Weights of a small transformer language model.
Size: 10 layers, width 96, 6 heads of 32, MLP 256 squared ReLU, vocabulary 1907, 2.21M parameters.
Architecture: tied embeddings, capped logits.
Training: a variant of Adam for these matrices, 158M tokens, 5216 steps.
Each number is 500 + 25 x the weight over its row's rms, rounded and kept within 0 to 999. Layers, rows and columns count from 0. Numbers have three digits each. The size before them is the row's rms in percent of the matrix's.

# k: layer 7 attention key, 192x96, rms 0.123, rows 125-127, columns 0-95
# q: layer 7 attention query, 192x96, rms 0.123, rows 126-127, columns 0-95
# v: layer 7 attention value, 192x96, rms 0.146, rows 96-125, columns 0-95
# o: layer 7 attention output (transposed), 192x96, rms 0.117, rows 96-124, columns 0-95
k125 124:488547488520535485491493465540525487508497551494501511468524504516526472465508492533492516564502472483534479450522502466484530473530485468502468476520504501481510507487480520496506453494494503491537475519517488517530454497509489481451504536487518513508491476513459465481474444485544524480
q126 098:500493555566492522492540457466560438500447505461501479477511489493448434477494505505501508490512482503483451487509497481511543485478507524483483491457535479512502492477496518523482478512511534514493514516468514478539504510513484505469505513488518511513496530492457506503524495522500530493
k126 097:558482498501506500509499557476489471533464492471491498520523480540501541494486482477444456466521521482467479478542494503545468465473532531517517494510494533498498468491504453545525469474470472471505462511498498458501487537511481474524472522515497515514498519529498536482495491479496489499
q127 109:519485548552511501515540507524477519512447466473508504508485501485519499530478477512494491496530507495476514478526509493494481500533533510506479538489508499533560522499500487508485491483550513494467444452473521511500515531434471527465463491527487500523511527504551496462512537531494502502
k127 091:481511491466495525510520480466469571478570443472485489502494474508496484506521484495544526463483538498460519467530501509512494477505527491510505508486492520535529549480485457492505489496467512539503509518510460540528492470493516512453515517499532510499517548476521517497485535515479505513
v96 104:502499505497520544491481500569474475508457474501500483471526521516509549527486493470524474453532503473556511513532519534532499450490480477516495490512508506485510493480502493519481501499497467484497502510503554455554455483482476522509521501472513541540465515487507499528509452507484523484
o96 101:491514512508504511477504468536515513524505510418519527450491504526520527472485512476523504470494535493478507470464493475497488483495490514477522501503494519506543499477499462500488484467521497497512482532519503498499507495458503516453521520532539511494520501409463537457471502520497549474
v97 107:448459491491451493520490537491495491493509548479475548515529509516523492492526539479477507480444515493501507540502539501480436514502466509503550502480506495506462474527469519511474481520528472504499513502542443510501443500492508487526477503499513449524510502503473486501507481511530477486
o97 108:484501525506516506541531485478510533487497510491517518512513469487493504489529523468475471503455502523517527492536497502537504520524456486508502484526510527490531457477481517518505469438519473498487522510526485507467501498481468516437518491499556475508462467564463494519494500484467508437
v98 090:454542511466517493525531490489483428511504500479489465501553519497523513486473550487512490492439536493531511516521473482482536534528495476487519520481513498530505478521463464504497491530469510487513520505576496531508509516514479473522532524507471478535517495498512474526481473488493513482
o98 106:469549480486495510522517536523476470489490509507497511502519514502487500475462480528508545539526492533508551486511476479494528499479509493501517497497521505525509528487491429490543515436492467504518522486533469516504474500511480495506424471431525515503457509504493485502467512488501522528
v99 082:451486515552494463490484517516550484486478481472503486469525519505484503531570532472484491507485487495467462472507495487494513492464495560531526506533498521516487525492541523542467497498523453504507429493516488512500519498501476526541518500515499498513487487505510445500503497508545511484
o99 106:503523486488473506491481577522504488485496460510491477483524467495499530486503508460481479433542533497515487528520486497504495483554507513524466572528505527518494490526503506506476523496542506501516500488532542519496485451492512510510509466534527454506498524500512513493452475495482475537
v100 105:478491515518453510457456569555517517505479492470501479478499459501521520495483524470500467460552494510499523504520501525503478447495480502540483506497495509457524507481511551525478470491497469488532486514493541473526469498490497525516492535498499462517487495499480461514516453531516503526
o100 108:461487485519488494498495500471526483518486500472499514504515475466518494479529529479489516474518500500506464502535479495454527495518538546525508521521484479510515472509527513442519492497520512485495477449485539507465515470508556509477503529472496479492470551440458474494492516462486552459
v101 093:512504481524528455445489466501496490497505525477517481500491494520503471502512491548505518542476504479545460544462517523465509504474501475488516451506529496458476483509509543466515512509516473526471483504481480547523498497510498476469550536521521533534504504495499526522501488441496543473
o101 095:483466514487522553512468517519478497507514466529464489511476525562483532502469477518474494482497503490458489439455525479493509500502470535499501476488504493515475494496524470491503516512505534497506482504469509542477456496544491496487534479527521508472464481410492506502506488529497489535
v102 082:515551514459497481493514542543464507492472508472497460512525534519492550507483444515500549510516489508470540496475478487514526491493525479503506502514444513496522527525539504504482507482449507519481540498526520483491521492484474500468528469488484526449490537507515471471466483485488456501
o102 112:496510534493514515488494516492531497475504534434575501483475512494497489529483506489542456483482503480506531502512514483533442469509486538501532502479513481505464531466507516518498504548502478509507485468508519516504482531500459476527480464456507490500504490580523506490466493485463513513
v103 093:554530512467521472468496493499477462505501471497496470468537495516490512481486494580531509494528536508469503514538499487508553502473492506503486478498482501496464483494500530463548517489527525524485543515528527534481511485487501498521460577505502553466500484487488497504500504520492494526
o103 095:493503533501519502510490505500478462475507550494531472520508512509472479500515529534466493474481503471492556533528454529484518483512474512473519472507500457509498492481496477489523498496510520507462486521482529525514493556580497507513468474512479534512538520436522488521485488498488517554
v104 103:459496532545541480524506476430494528502533504499503486506512506526509490495542474530469489534470528488490481535455492495486483540491521491467519485550521485516446444505462511463516516515522526534507457486505494506511531509529514467477508489494485541502539529504490528490499510475520499487
o104 104:468516505513495513479542511489495488446499525511490491512530485540486494538494493461497512505481503508455544499469494477525496527513495490476460511505487500541508488485474481500525512523492522516504508541485465483477518485508490515547519528530519488475511491575442444504555515497485477558
v105 089:520461486513554514512496463499536486499533481465513474542526507524471538543520453531517504512475510530455499486471482503529508462523451547505530474469505498520529461469489535497506463505495524486453507510489545501522477507513514522508504499525497502494501500501538490507492540501439506497
o105 103:495500484504469470506495498466467488495501505490534465485478508471459482457499472467509479487517482506480511510509505519512536477507472471530509508472489523512503516492527546496583528512478529515430535517502535522499523506475509492509517527497516499495507465433448502537554513489493489514
v106 111:463513500467536474533555503422509468506523481477508499532536463472495453487551467550533531513512475497487494499508510498486485537541499514486488521530497506503467509497521526488477517498504525506441510477492476521471520489490521480480460479510474481489495524496473492465467503505518506535
o106 117:474480491510532498538460516514520498556495541494541465495513506519508476491523508537447501524490459478520493531479531502482490480499488476492502510515472444494470524537471501485505502528495470479484528527529479505477509494506488492454502452487525453437507495557479510486507508499519464529
v107 087:563477477467498529469495478553540498490437493511493481531531480478488514472497504499486492464526514524513495484523495509520498459485463499507490462504463517485526489448498508499507474531497479458454516517505569473532489515497498533490512485489471478488509489496541486490508507499431497507
o107 100:475476461489540477473474500476518486446471475493513447485474499492507516466528524505512537508501487522485548511495488524532528498549497512486447518483516465493536525531536539501511491516518473508525494522515494482492493513484522500494497539484492493539486468419470515536481474524473509513
v108 079:442450503534493505545478547477498479483506547511493559472493521504499486522523499496492511509455489486495490493445529528476471504464515462535539469493508489489471538518462491498498521503523533501465553515496452494519486497498526471549484477514516520497508503494491517496496522470494489460
o108 093:491474502482535473539498498512498502451484489543488488474508557519514563507493513482471495488507499534510485485469525500526492532479524494526511523471540520486519478491491449470525492495483487501491512478492528501516523493471501540517494529537540500471485459577496535461477499448493513484
v109 094:536521495484489459471523571504493469481512492493501471496529496486485497472514516500495503505490521490441496535503486472470542470472452561515518473456462518518488522504500538489500477471508492516532477514483521520487477518500487487524499538542494481506484517505499479435460489507524457475
o109 100:508524507486539489470500511531462501512466515522513481527483494532479500517491504515498464482442477486564465509540520493488522449551523507498473480552493496517485472492538524500549531525527502478482480507477478493471470494533489498523494530472516505487478481538444488528504462498522517494
v110 085:459447463485458498510487584496496509509512531459498507547516484498539531508509486505501502512493507497510487507500494516501472496565541456490522475480462491513495525508485521467482492511481537497507542499523468483490471497476477505503480468505500481491543505498477501513507534514420492523
o110 105:510508496515510482518515469513532508449511555491480524467500474468496449498501477514473517514482524531479482469512535481490480511507533478525454514475537482514505512513507512474487470513470489509472517461522489563484474532529553469461539494504522499509471520500476492501500448558507492516
v111 085:443462509504520492493505520478501501503490483479507490494498519495478567505517504479491519501498516494515472535501511507498519517502525474527466426505526499548500494489501461483521500510555556464498513516501458545500465499505505479521531499505538513470525469496469538536505480527439527484
o111 100:506486461497471492461510485481489509472512457462478519515501497522484469538502496521538546509467469489494444482525519481447505521496458544503480490495520507489472488507465545507541508508519501519498499467511453546522510440449507457492476524501490469514496495464494506494535517512495514478
v112 093:526556493498491483482475500526540528486473484480521497515517480474501474452466511497503506521534517510522506490523533509504524498568523525501476510504498495473538476480496540461484467504486449503528470503515557525476454498502473492499529529483509495503443521498518454471506496445484492504
o112 098:489491488504522577530475527503476505520463487470482491510461463473461521533495425502529496521509541473480517525494477529498502524506489474533486492465505490512464494488538510503507538520526501507531480446527509448467495527536482480496483516470497499503541499482500478467466501502486486499
v113 105:500534523495522476507529487465464500516518488458496486509538532495468493464516456584513521494452489511497517470520469477505514501516469526451480462532477510515465504485479502477519524476535532503487519509496523524466496522525479466518486507509487497490506513498505524473441526500451507462
o113 115:517580512523519450511470494513471467462481491497544513523508464518455518505499516469484489513499514493516504530488508456508560512491470529488484499538478460506499485543495490504504503571508499493468528524510518528497541475520521503480512486494500538513528501494550509542514520527504506489
v114 082:508525512512530465452456510448537522502525507421505490523491495512470533528510566496477507503468518503512492493506516487522513504527475491496488445456507493464483520511508517533495464523526510485495528496510491564516475483520496507521477541509525487538483464502498502531491501470519531493
o114 092:476487493523516487500461499497455480497506496512471537518503482504515512509511485496474565494498493480480524466522484467491476460509474503526488495545460515482484504498529469459518558507500479475483530505545529539473484538498515466496478498482429478503512505452482462487507499477555475495
v115 080:519542455499491493486475533479510483487516512494490460464508494497495491469450518511493503493442509479478509523523509446487559485517487510523473506467500481511434536492517527479536534503508485505533511507499528543510466507512489470520492572486487546534518483493474515531500519518514516510
o115 107:496524525502455477473472482554478478478515547489469464525535526489498478531481510476480499508491521491491473497545451517507518463465513483482448491496457497511511511525536492495507512500515514501499533490502416489531505484525494481514471493495491496506495484468507471508481427492493523460
v116 088:474496493510504478470526500479508542514479507471512505465524493493456475463461490503493529523487450510484495476493494464470474470484486467483518540495495513511513478512496500490487526467502492474449491515517569519492573517495518507492495517497470492462466549492561499464472541484516495482
o116 108:500492485523489500494472514521505456506571469508497517475497523528499480513496462506487487515541496505558516494501513511508537463495481512495482535486514492524549514458552472540517506508500541477483494508468505493520458444543518517479506475516489500491462467551469486493478547513520526501
v117 101:509461500499498523474515502519557540499469503479495500494483494529540502488540503443482504461529500514479502482510510499506439503501509521526543541489468517481536511520511518542473452500485491498509469508528459447486497503489502567458527474480482453489491520505487467509530518500510508517
o117 114:486461491443534478481510521548527502488549515475516522522459493503516547508541512458498491497548452536521512518507529537493470507483460516524476500486495482525497469491500514516477499506520442471509497514496481486511495498431528514505491464485495517516518508461497468509540537511494481484
v118 081:447505492499499481440487500473535567523496487492500488534493477473538503489478472450493509503526483530500470500543502500503485475536498507510500546566500501478486496495534556519460508505489474490466452503492537510491507488465483509457477519482472496495461535492500490508502530496502463518
o118 104:486466526513469513482447518475513514541511513449504509484529531484498497487511473499490502475522520519548521486492552483530508534510510476507474484475518504509458523507527467521556501537505525494488519509547495476491532480497531470475522472504514488544485527547511478519490440535496474466
v119 090:503504526447494509510477461489483518499499467479502539476473489462496519472447556524491464486520475498526475505559443529515525477474531494506464518492496519513539492468511489528496488457501515462497466476516523506528514495481474478482527526497498554506496460506493542491502452510499502489
o119 109:501536491502521487557512465499511528496479479496489446507546467527499526505467508521507539464533478503487490506446468501509498443495488529526506531488533466489490492506532528502482509485517503514498498505507466516538481443548522533489525533511493528534503504563512499478526470523515512522
v120 087:509490484523466485534454506469478468481501554509495538518469479477486483522518512513497497510468520487501487510474531524492515489498504476508493479458506475513485523476486467454546523520481521485527562503464496499558482519511525479551434497488511560494543492505479498481500516490496483476
o120 097:504474469495521499474477473507480508433497500495464447507505515504472509513506484541489508499452521504517528532483460505515480527521485465508510506522544481478513489510505508477478478507491468498474514501455460493532499465474530501517518515578444536480499551529487506510489464474484511488
v121 089:489450498493498515500497503433476497499514543506474534485475526508495473528496533494460516485461500502494492481502527487480505500445500475505526473505502522508467508532488506501523536501527530526507553508495442582512485508528513493522506535515513521522530464511491558511502498509533508460
o121 103:511476548516515492550501478483504531465528508513476543511460510536502510489504533495494541479507512461503494496480497501501472457433514523546463510531468500473504501499502470537548513462568517499514514493530461529500516525513527515507502492520479502513525465512476503497501481450536494503
v122 088:520498494475525460522518508458517434483530503462489495503541510516479495527470519520509547527466522502454510500497512478486501527461499486503509446461511487526475514528480505453520519492513527504469578495511456549508504506522508514524491476539508532511490475505496518504471469524488510489
o122 106:503522491500542515544477478471494456459520508482490528514489475498541470500537487517523488485501511487477499543519530522505485490531500462517518505513482492474474567474481516547539514474519506464490514486516492510483477474504456445529446515531509496503540469529510490478501492552525499513
v123 095:450496484470455491534478523528494488491512515509497500520517508461565486485549497464523470500533487486509499472488528515490512534511513507511497528540483504489508504496509541472498500505457525537487456498501536489448470499493473497479508497494511523539530507499455460545477466569502496511
o123 097:462490506487536504523546489479512523544490521514509503486501533476493536501524475487515516518457507444514482503462497476450516537466522502534543523519536502460522498499522551511475515530494530548469509509487487487510493517459495496453490474518516479507510483519510442531461504491521533494
v124 089:545506521479476498469509477512456510507513520480494488487482531485483540514492502486494479495467491521457512459541452450507503452508463511479515493545487529464463477483504507529495505464503492453470477513513563522483491509486457514473521503515507496474483510515521558500479517491447489476
o124 101:485491519453509482494484451519475518535537492515474518489486474473469495464507514499564483523492500504499502458497507496546553472512507509508508498500462508503517487521512500528512545488497474516512487543469512516475511517506504515496511527494508507567500504600522481488504447527512494508
v125 091:533461530496485489532448525441491530490545507531487524498457493486485479482530520516481505520540516528457479515486482500502493494473476519526520474516516525501483499484467497529504491547519535511503480492502436541474513516503527511535482524535491540467499455517492483498511459454506502505